Part of a small language model's weights.
Size: 8 layers, 12 heads of 64 (4 for keys and values), MLP 3072 tanh GELU, vocabulary 8192, 62.9M parameters.
Architecture: RMSNorm before each block, untied embeddings.
Training: 750M tokens, 6200 steps.
Each number is 50 + 15 x the weight over its row's rms, rounded and kept within 0 to 99. Layers, rows and columns count from 0. The size before them is the row's rms in percent of the matrix's.

# layer 4 MLP up, 3072x768, rms 0.0309, rows 463-471, columns 384-575
096:34 55 63 62 66 48 53 67 74 69 39 52 52 40 20 58 53 70 37 51 37 33 93 52 49 68 51 55 29 55 45 53 43 45 45 50 75 48 53 30 42 71 51 35 38 56 66 59 33 56 51 48 48 29 46 52 10 21 54 51 60 99 42 24 35 40 71 44 45 39 18 37 57 60 65 50 83 56 42 66 47 63 33 56 55 70 46 41 51 83 51 74 46 31 58 37 60 36 30 75 59 60 99 60 49 49 26 32 71 23 47 55 46 74 59 45 29 54 49 64 42 77 50 54 62 57 51 51 45 46 68 49 24 46 36 54 46 35 32 66 49 48 60 62 36 41 47 44 46 42 36 41 40 46 34 59 48 36 40 64 54 59 38 36 38 60 43 43 58 35 46 28 46 35 28 44 75 61 53 41 61 70 51 45 56 18 65 45 36 57 58 41
104:51 53 36 65 71 72 69 38 36 49 29 66 57 51 52 50 61 47 31 26 43 66 57 45 29 66 51 56 47 70 45 46 30 56 56 57 41 58 47 47 47 39 61 77 42 51 58 31 40 58 47 63 64 37 56 38 26 27 32 60 71 77 48 46 29 78 75 58 46 66 38 68 50 32 48 52 44 73 35 44 31 62 61 22 55 54 49 34 54 57 56 28 41 58 43 48 61 44 68 42 49 64 16 45 59 31 40 56 81 16 34 38 50 57 63 56 32 44 43 96 21 41 28 24 33 44 44 52 57 42 55 63 51 75 82 46 63 44 53 64 71 52 51 56 37 47 40 52 30 25 59 49 30 54 33 37 50 33 77 45 43 49 47 49 43 63 31 56 44 35 27 41 45 45 49 49 40 65 40 40 53 38 53 47 36 65 77 46 35 16 26 16
095:71 51 33 76 58 51 63 64 45 53 46 59 37 41 44 60 15 39 69 57 46 66 40 48 65 53 38 57 33 31 37 69 48 54 47 55 40 29 58 37 39 39 68 40 31 50 35 55 36 47 41 54 28 47 48 55 60 59 65 79 17 69 37 58 73 56 41 71 54 38 49 43 41 59 60 50 68 19 49 59 35 42 64 37 31 61 57 69 40 73 53 46 45 54 77 48 37 50 45 32 63 44 26 48 69 55 54 25 44 30 66 60 47 35 48 51 44 08 66 81 55 45 62 47 56 55 58 44 51 52 47 36 62 55 70 26 51 67 64 49 63 52 25 61 24 53 21 57 81 61 53 27 57 36 53 45 23 57 64 48 65 49 69 64 50 70 65 77 31 57 40 54 54 81 43 51 33 73 30 50 49 50 35 50 51 44 51 48 22 21 66 45
100:56 49 16 73 87 67 51 23 67 44 93 39 20 68 39 50 61 68 68 43 79 43 42 27 28 25 67 57 21 54 37 65 55 13 61 37 48 33 48 57 70 60 49 38 37 56 40 45 89 63 70 77 39 51 74 46 67 47 67 48 51 54 51 69 31 39 44 29 32 41 59 70 47 62 37 80 74 58 48 45 55 48 47 19 32 55 62 47 54 53 67 42 34 13 40 41 48 56 86 32 53 36 21 42 53 39 22 48 43 68 27 55 56 50 58 45 54 53 55 52 59 79 58 51 57 59 36 35 69 78 51 45 20 44 71 52 30 27 47 48 49 73 64 43 78 24 37 62 37 26 27 49 64 36 20 51 50 39 46 19 29 46 71 51 50 58 90 31 70 35 66 39 40 78 66 59 44 31 46 42 73 46 49 45 51 59 81 63 36 48 44 46
096:47 52 56 53 80 45 67 38 42 49 62 37 42 71 51 51 63 34 26 63 36 39 36 64 58 45 38 32 72 43 36 47 40 46 44 52 39 55 48 49 38 62 35 55 48 66 34 54 81 58 45 64 30 65 46 50 50 47 64 53 62 37 41 64 72 31 62 57 61 51 60 51 40 50 56 31 48 33 59 58 62 58 27 38 32 43 60 47 31 58 30 60 57 61 38 90 51 73 65 45 53 60 28 57 29 34 49 51 68 17 54 46 08 44 57 47 39 52 54 22 64 53 23 41 42 95 42 62 46 52 62 50 44 76 45 45 72 67 20 51 45 46 63 47 55 45 46 50 49 72 42 54 53 56 65 47 82 35 56 62 67 59 70 31 67 76 67 26 46 37 49 50 36 53 56 51 70 40 59 72 63 51 34 55 40 47 35 61 52 70 51 42
094:40 05 40 51 64 77 53 39 41 38 65 79 53 72 56 70 38 57 72 49 73 54 23 49 65 38 49 49 56 35 10 72 47 42 83 63 61 60 44 55 40 53 60 14 50 32 40 46 47 47 60 51 44 73 44 46 76 63 53 36 59 43 54 30 61 46 64 58 39 08 31 42 41 31 33 46 37 57 36 50 55 37 62 75 36 54 44 41 66 58 48 28 29 47 43 36 72 82 69 33 37 81 39 61 42 51 66 22 36 58 51 63 32 61 49 49 60 24 38 24 48 50 83 63 43 91 84 60 62 52 53 41 56 40 43 65 52 55 33 45 45 29 24 42 67 43 39 68 23 36 59 24 41 41 17 56 53 46 32 61 67 36 56 43 52 65 66 72 53 36 61 48 35 57 56 43 30 44 67 39 68 42 38 77 66 70 37 49 51 39 24 45
105:53 73 35 36 44 26 52 48 36 34 62 78 59 42 59 58 53 25 78 70 30 44 41 46 67 50 41 46 37 82 59 56 33 31 65 49 64 82 48 45 53 66 37 44 46 50 43 52 74 51 47 45 30 48 57 70 25 60 47 57 70 50 42 53 49 36 46 32 82 59 32 45 51 11 63 33 61 62 54 77 41 23 47 47 64 37 31 58 51 55 73 61 75 29 55 81 35 60 46 44 32 46 46 57 71 22 50 61 44 48 54 59 75 63 62 32 48 43 62 57 36 30 78 28 52 48 50 15 56 70 60 80 43 47 21 43 36 35 52 25 55 51 47 56 63 36 36 82 38 38 77 66 53 40 56 58 79 56 45 60 63 43 77 52 54 61 35 21 59 58 54 42 72 43 30 49 53 59 59 45 43 65 55 37 31 42 32 40 34 46 21 59
104:57 67 38 58 41 58 44 54 38 35 62 36 43 38 49 43 48 49 32 76 22 76 65 62 45 20 62 54 71 50 47 55 51 70 32 73 60 20 51 59 35 38 62 64 42 35 41 68 54 45 44 43 51 70 66 18 44 50 52 27 45 43 56 58 56 52 26 55 72 16 59 44 52 58 28 58 57 51 38 38 68 46 49 55 37 49 52 36 18 48 39 78 52 59 32 37 30 42 60 53 54 59 39 54 68 41 53 34 43 51 48 31 65 52 57 53 12 38 56 65 33 71 52 78 44 50 32 77 45 52 20 70 78 48 42 56 51 54 54 40 76 31 42 52 69 37 39 42 33 21 54 67 68 27 54 38 00 46 48 37 52 41 62 51 61 17 12 61 67 23 20 87 57 64 67 72 50 72 22 54 76 48 62 64 57 35 44 68 29 54 53 37
102:66 47 67 64 66 42 89 59 48 51 65 74 64 67 20 54 42 54 56 52 36 47 39 52 59 43 36 25 44 41 42 43 67 27 25 63 34 22 75 50 56 54 57 51 45 43 53 29 59 56 61 40 47 35 83 44 46 46 28 29 43 77 63 50 48 50 55 36 48 43 37 66 35 46 56 34 50 74 43 66 62 52 55 65 80 65 56 34 59 37 55 46 64 61 60 41 49 65 78 51 66 57 46 47 71 40 42 58 64 28 46 48 35 58 59 32 33 29 43 51 20 38 67 61 37 43 46 33 60 33 10 57 25 62 34 65 69 18 65 69 67 50 35 61 39 53 61 52 71 49 47 50 46 46 64 60 53 46 57 75 72 65 47 58 27 54 55 73 54 57 64 52 31 54 60 56 32 51 93 36 22 69 41 26 23 60 65 44 28 60 48 32
# layer 4 MLP down (transposed), 3072x768, rms 0.0474, rows 463-470, columns 384-575
096:61 63 68 23 59 44 29 53 52 46 40 43 40 43 35 48 81 71 53 80 52 32 50 39 65 64 58 69 29 65 65 63 64 48 24 43 49 31 67 63 21 50 41 49 41 49 51 51 30 65 64 30 46 39 22 44 47 48 48 37 70 38 48 40 66 67 34 38 68 41 39 65 79 31 54 43 32 50 44 45 40 35 80 47 60 34 63 39 25 52 48 74 50 64 53 28 42 45 67 24 39 59 51 66 54 27 50 62 29 52 09 67 55 30 40 22 31 51 52 80 68 41 47 49 55 47 45 60 59 77 85 41 64 44 39 60 43 41 36 39 69 66 62 63 61 75 61 50 74 79 65 48 32 75 61 69 53 34 63 42 57 57 47 13 46 62 36 44 58 56 57 52 57 43 60 43 53 44 44 56 37 56 46 38 41 62 66 17 58 59 28 51
100:65 39 42 28 48 50 47 16 56 54 27 52 60 50 26 39 33 54 42 42 31 70 44 49 97 49 57 31 64 47 36 48 66 29 43 31 46 66 34 22 31 49 73 56 38 53 67 63 38 65 30 41 53 47 65 37 68 38 50 55 53 39 26 29 62 61 39 60 59 65 74 66 49 50 44 48 60 48 42 45 59 59 69 47 35 59 51 68 63 44 42 47 48 38 68 69 36 52 53 48 46 59 86 53 49 58 38 47 43 43 30 38 51 45 16 51 34 51 48 57 68 34 46 27 27 79 40 47 53 64 60 41 78 50 57 43 63 47 28 55 63 60 49 39 52 12 40 66 41 50 71 37 34 50 55 36 13 50 48 68 75 61 33 67 11 64 71 80 65 46 75 35 59 31 53 70 33 61 56 51 47 25 86 48 43 62 32 51 43 27 81 26
093:58 74 71 35 38 40 05 43 31 47 68 52 18 74 52 50 62 72 37 67 59 44 61 62 51 61 53 48 58 49 58 53 57 51 45 54 62 69 47 42 39 32 32 50 67 35 76 53 67 36 79 53 77 53 52 48 61 54 48 59 68 42 79 64 51 64 35 58 53 53 35 50 57 43 57 55 29 45 46 62 61 44 54 61 61 61 93 46 42 28 52 63 67 48 41 62 64 50 59 39 61 47 38 34 46 59 06 41 65 12 43 44 33 53 43 43 43 66 58 41 64 66 65 43 64 46 32 82 44 46 51 63 61 59 18 57 28 44 55 50 86 41 49 39 52 61 41 50 49 27 41 56 52 68 49 32 65 43 49 49 61 34 49 35 38 53 51 41 33 47 38 52 29 23 39 66 59 59 81 45 46 24 80 50 47 63 73 43 60 71 46 48
102:60 33 39 41 50 60 70 54 38 60 46 12 49 52 73 56 54 61 29 41 64 62 45 47 67 63 78 54 37 30 37 50 60 48 38 79 52 26 72 43 45 14 49 34 58 57 62 63 31 50 55 66 50 76 55 68 46 40 66 78 63 58 56 36 60 73 53 43 68 53 66 60 55 26 59 54 64 05 50 45 68 62 44 32 42 39 45 62 58 53 66 50 60 28 60 59 53 42 40 53 62 32 52 62 72 70 67 46 40 80 43 53 48 32 46 38 11 55 47 39 34 72 47 46 21 40 57 61 37 18 41 58 34 37 72 52 23 48 37 65 41 33 30 72 80 82 50 38 28 60 55 52 39 38 54 54 69 81 35 44 87 52 33 45 56 62 37 40 77 39 41 65 56 33 64 54 61 78 46 46 34 20 63 20 24 52 51 73 44 44 59 32
096:66 10 62 48 53 42 44 83 48 45 28 70 51 51 35 57 66 51 30 55 40 70 46 00 43 56 52 45 57 53 47 53 37 48 21 29 58 45 51 44 65 34 72 22 63 53 30 45 48 38 63 52 24 42 71 38 53 70 61 38 55 51 50 57 39 37 44 45 66 51 52 69 52 75 70 39 64 29 37 49 47 34 64 66 61 24 48 66 73 63 68 20 40 34 31 46 58 27 51 58 44 31 42 68 71 47 34 36 42 43 65 62 86 36 31 29 41 56 46 43 45 23 54 41 44 54 66 75 45 49 51 48 40 49 66 45 42 45 50 31 48 42 60 44 58 66 71 37 43 41 32 54 60 49 38 57 29 38 32 57 71 57 24 14 27 59 60 81 43 55 80 32 14 44 47 41 47 45 56 57 64 37 54 22 56 45 59 27 53 40 47 52
099:52 40 67 65 53 53 33 53 50 61 38 24 70 30 53 49 65 53 45 62 56 34 82 38 52 59 44 24 76 34 63 33 52 36 45 40 52 47 70 43 62 53 32 52 39 59 63 47 48 59 46 31 53 69 96 44 38 65 32 44 31 59 75 50 45 68 57 43 59 50 70 57 41 45 64 61 17 27 40 54 46 31 54 50 38 30 59 41 27 38 56 70 55 53 54 80 16 62 73 58 46 09 76 43 51 10 54 38 60 59 56 47 52 61 70 59 83 31 31 54 28 57 40 76 48 26 57 60 34 63 70 68 25 79 69 58 33 51 53 45 83 48 63 47 44 50 51 23 43 35 26 46 32 51 32 60 51 68 52 35 47 86 48 35 41 58 46 75 39 60 27 46 85 84 52 62 61 65 25 42 35 48 54 49 27 47 56 43 46 55 44 60
105:65 53 52 86 47 57 50 46 48 73 45 39 45 33 55 26 36 60 46 24 41 49 34 37 59 57 44 69 60 55 59 66 58 66 59 35 53 53 35 54 60 44 48 62 37 67 40 40 54 40 75 52 44 54 43 99 55 50 31 64 43 34 56 56 29 75 70 24 64 32 69 53 69 47 22 46 60 61 36 26 52 61 55 31 51 61 35 57 31 35 92 67 32 46 68 00 57 33 64 45 58 51 46 78 32 59 52 56 57 54 67 45 26 49 70 49 47 79 70 53 56 61 61 73 47 50 35 64 38 34 61 48 39 52 66 71 40 71 59 33 69 51 45 41 21 42 42 55 30 55 55 18 47 39 49 38 38 47 59 19 37 55 14 61 68 50 52 43 46 35 61 65 54 36 25 11 59 71 36 50 78 52 25 61 46 29 48 51 52 48 30 73
102:47 66 52 62 61 70 49 57 70 55 62 61 49 37 62 49 48 57 53 57 62 60 50 51 00 44 47 44 36 63 39 55 76 30 62 95 53 65 37 61 63 46 61 62 39 57 22 57 59 02 57 26 41 57 66 78 68 49 54 66 47 81 54 42 55 37 62 77 60 49 34 31 61 82 36 46 48 49 51 40 54 29 51 40 61 56 30 64 42 51 76 31 75 48 35 61 48 48 38 26 44 39 03 56 68 54 37 73 60 68 46 48 58 36 49 47 48 31 82 42 50 41 74 51 21 41 25 59 47 33 62 81 68 35 31 61 47 22 49 67 51 12 52 55 01 59 49 61 48 32 55 53 39 74 42 62 48 42 81 49 45 48 48 66 41 47 16 19 52 62 31 63 30 79 43 52 60 27 62 43 47 30 51 49 64 45 44 25 36 67 20 46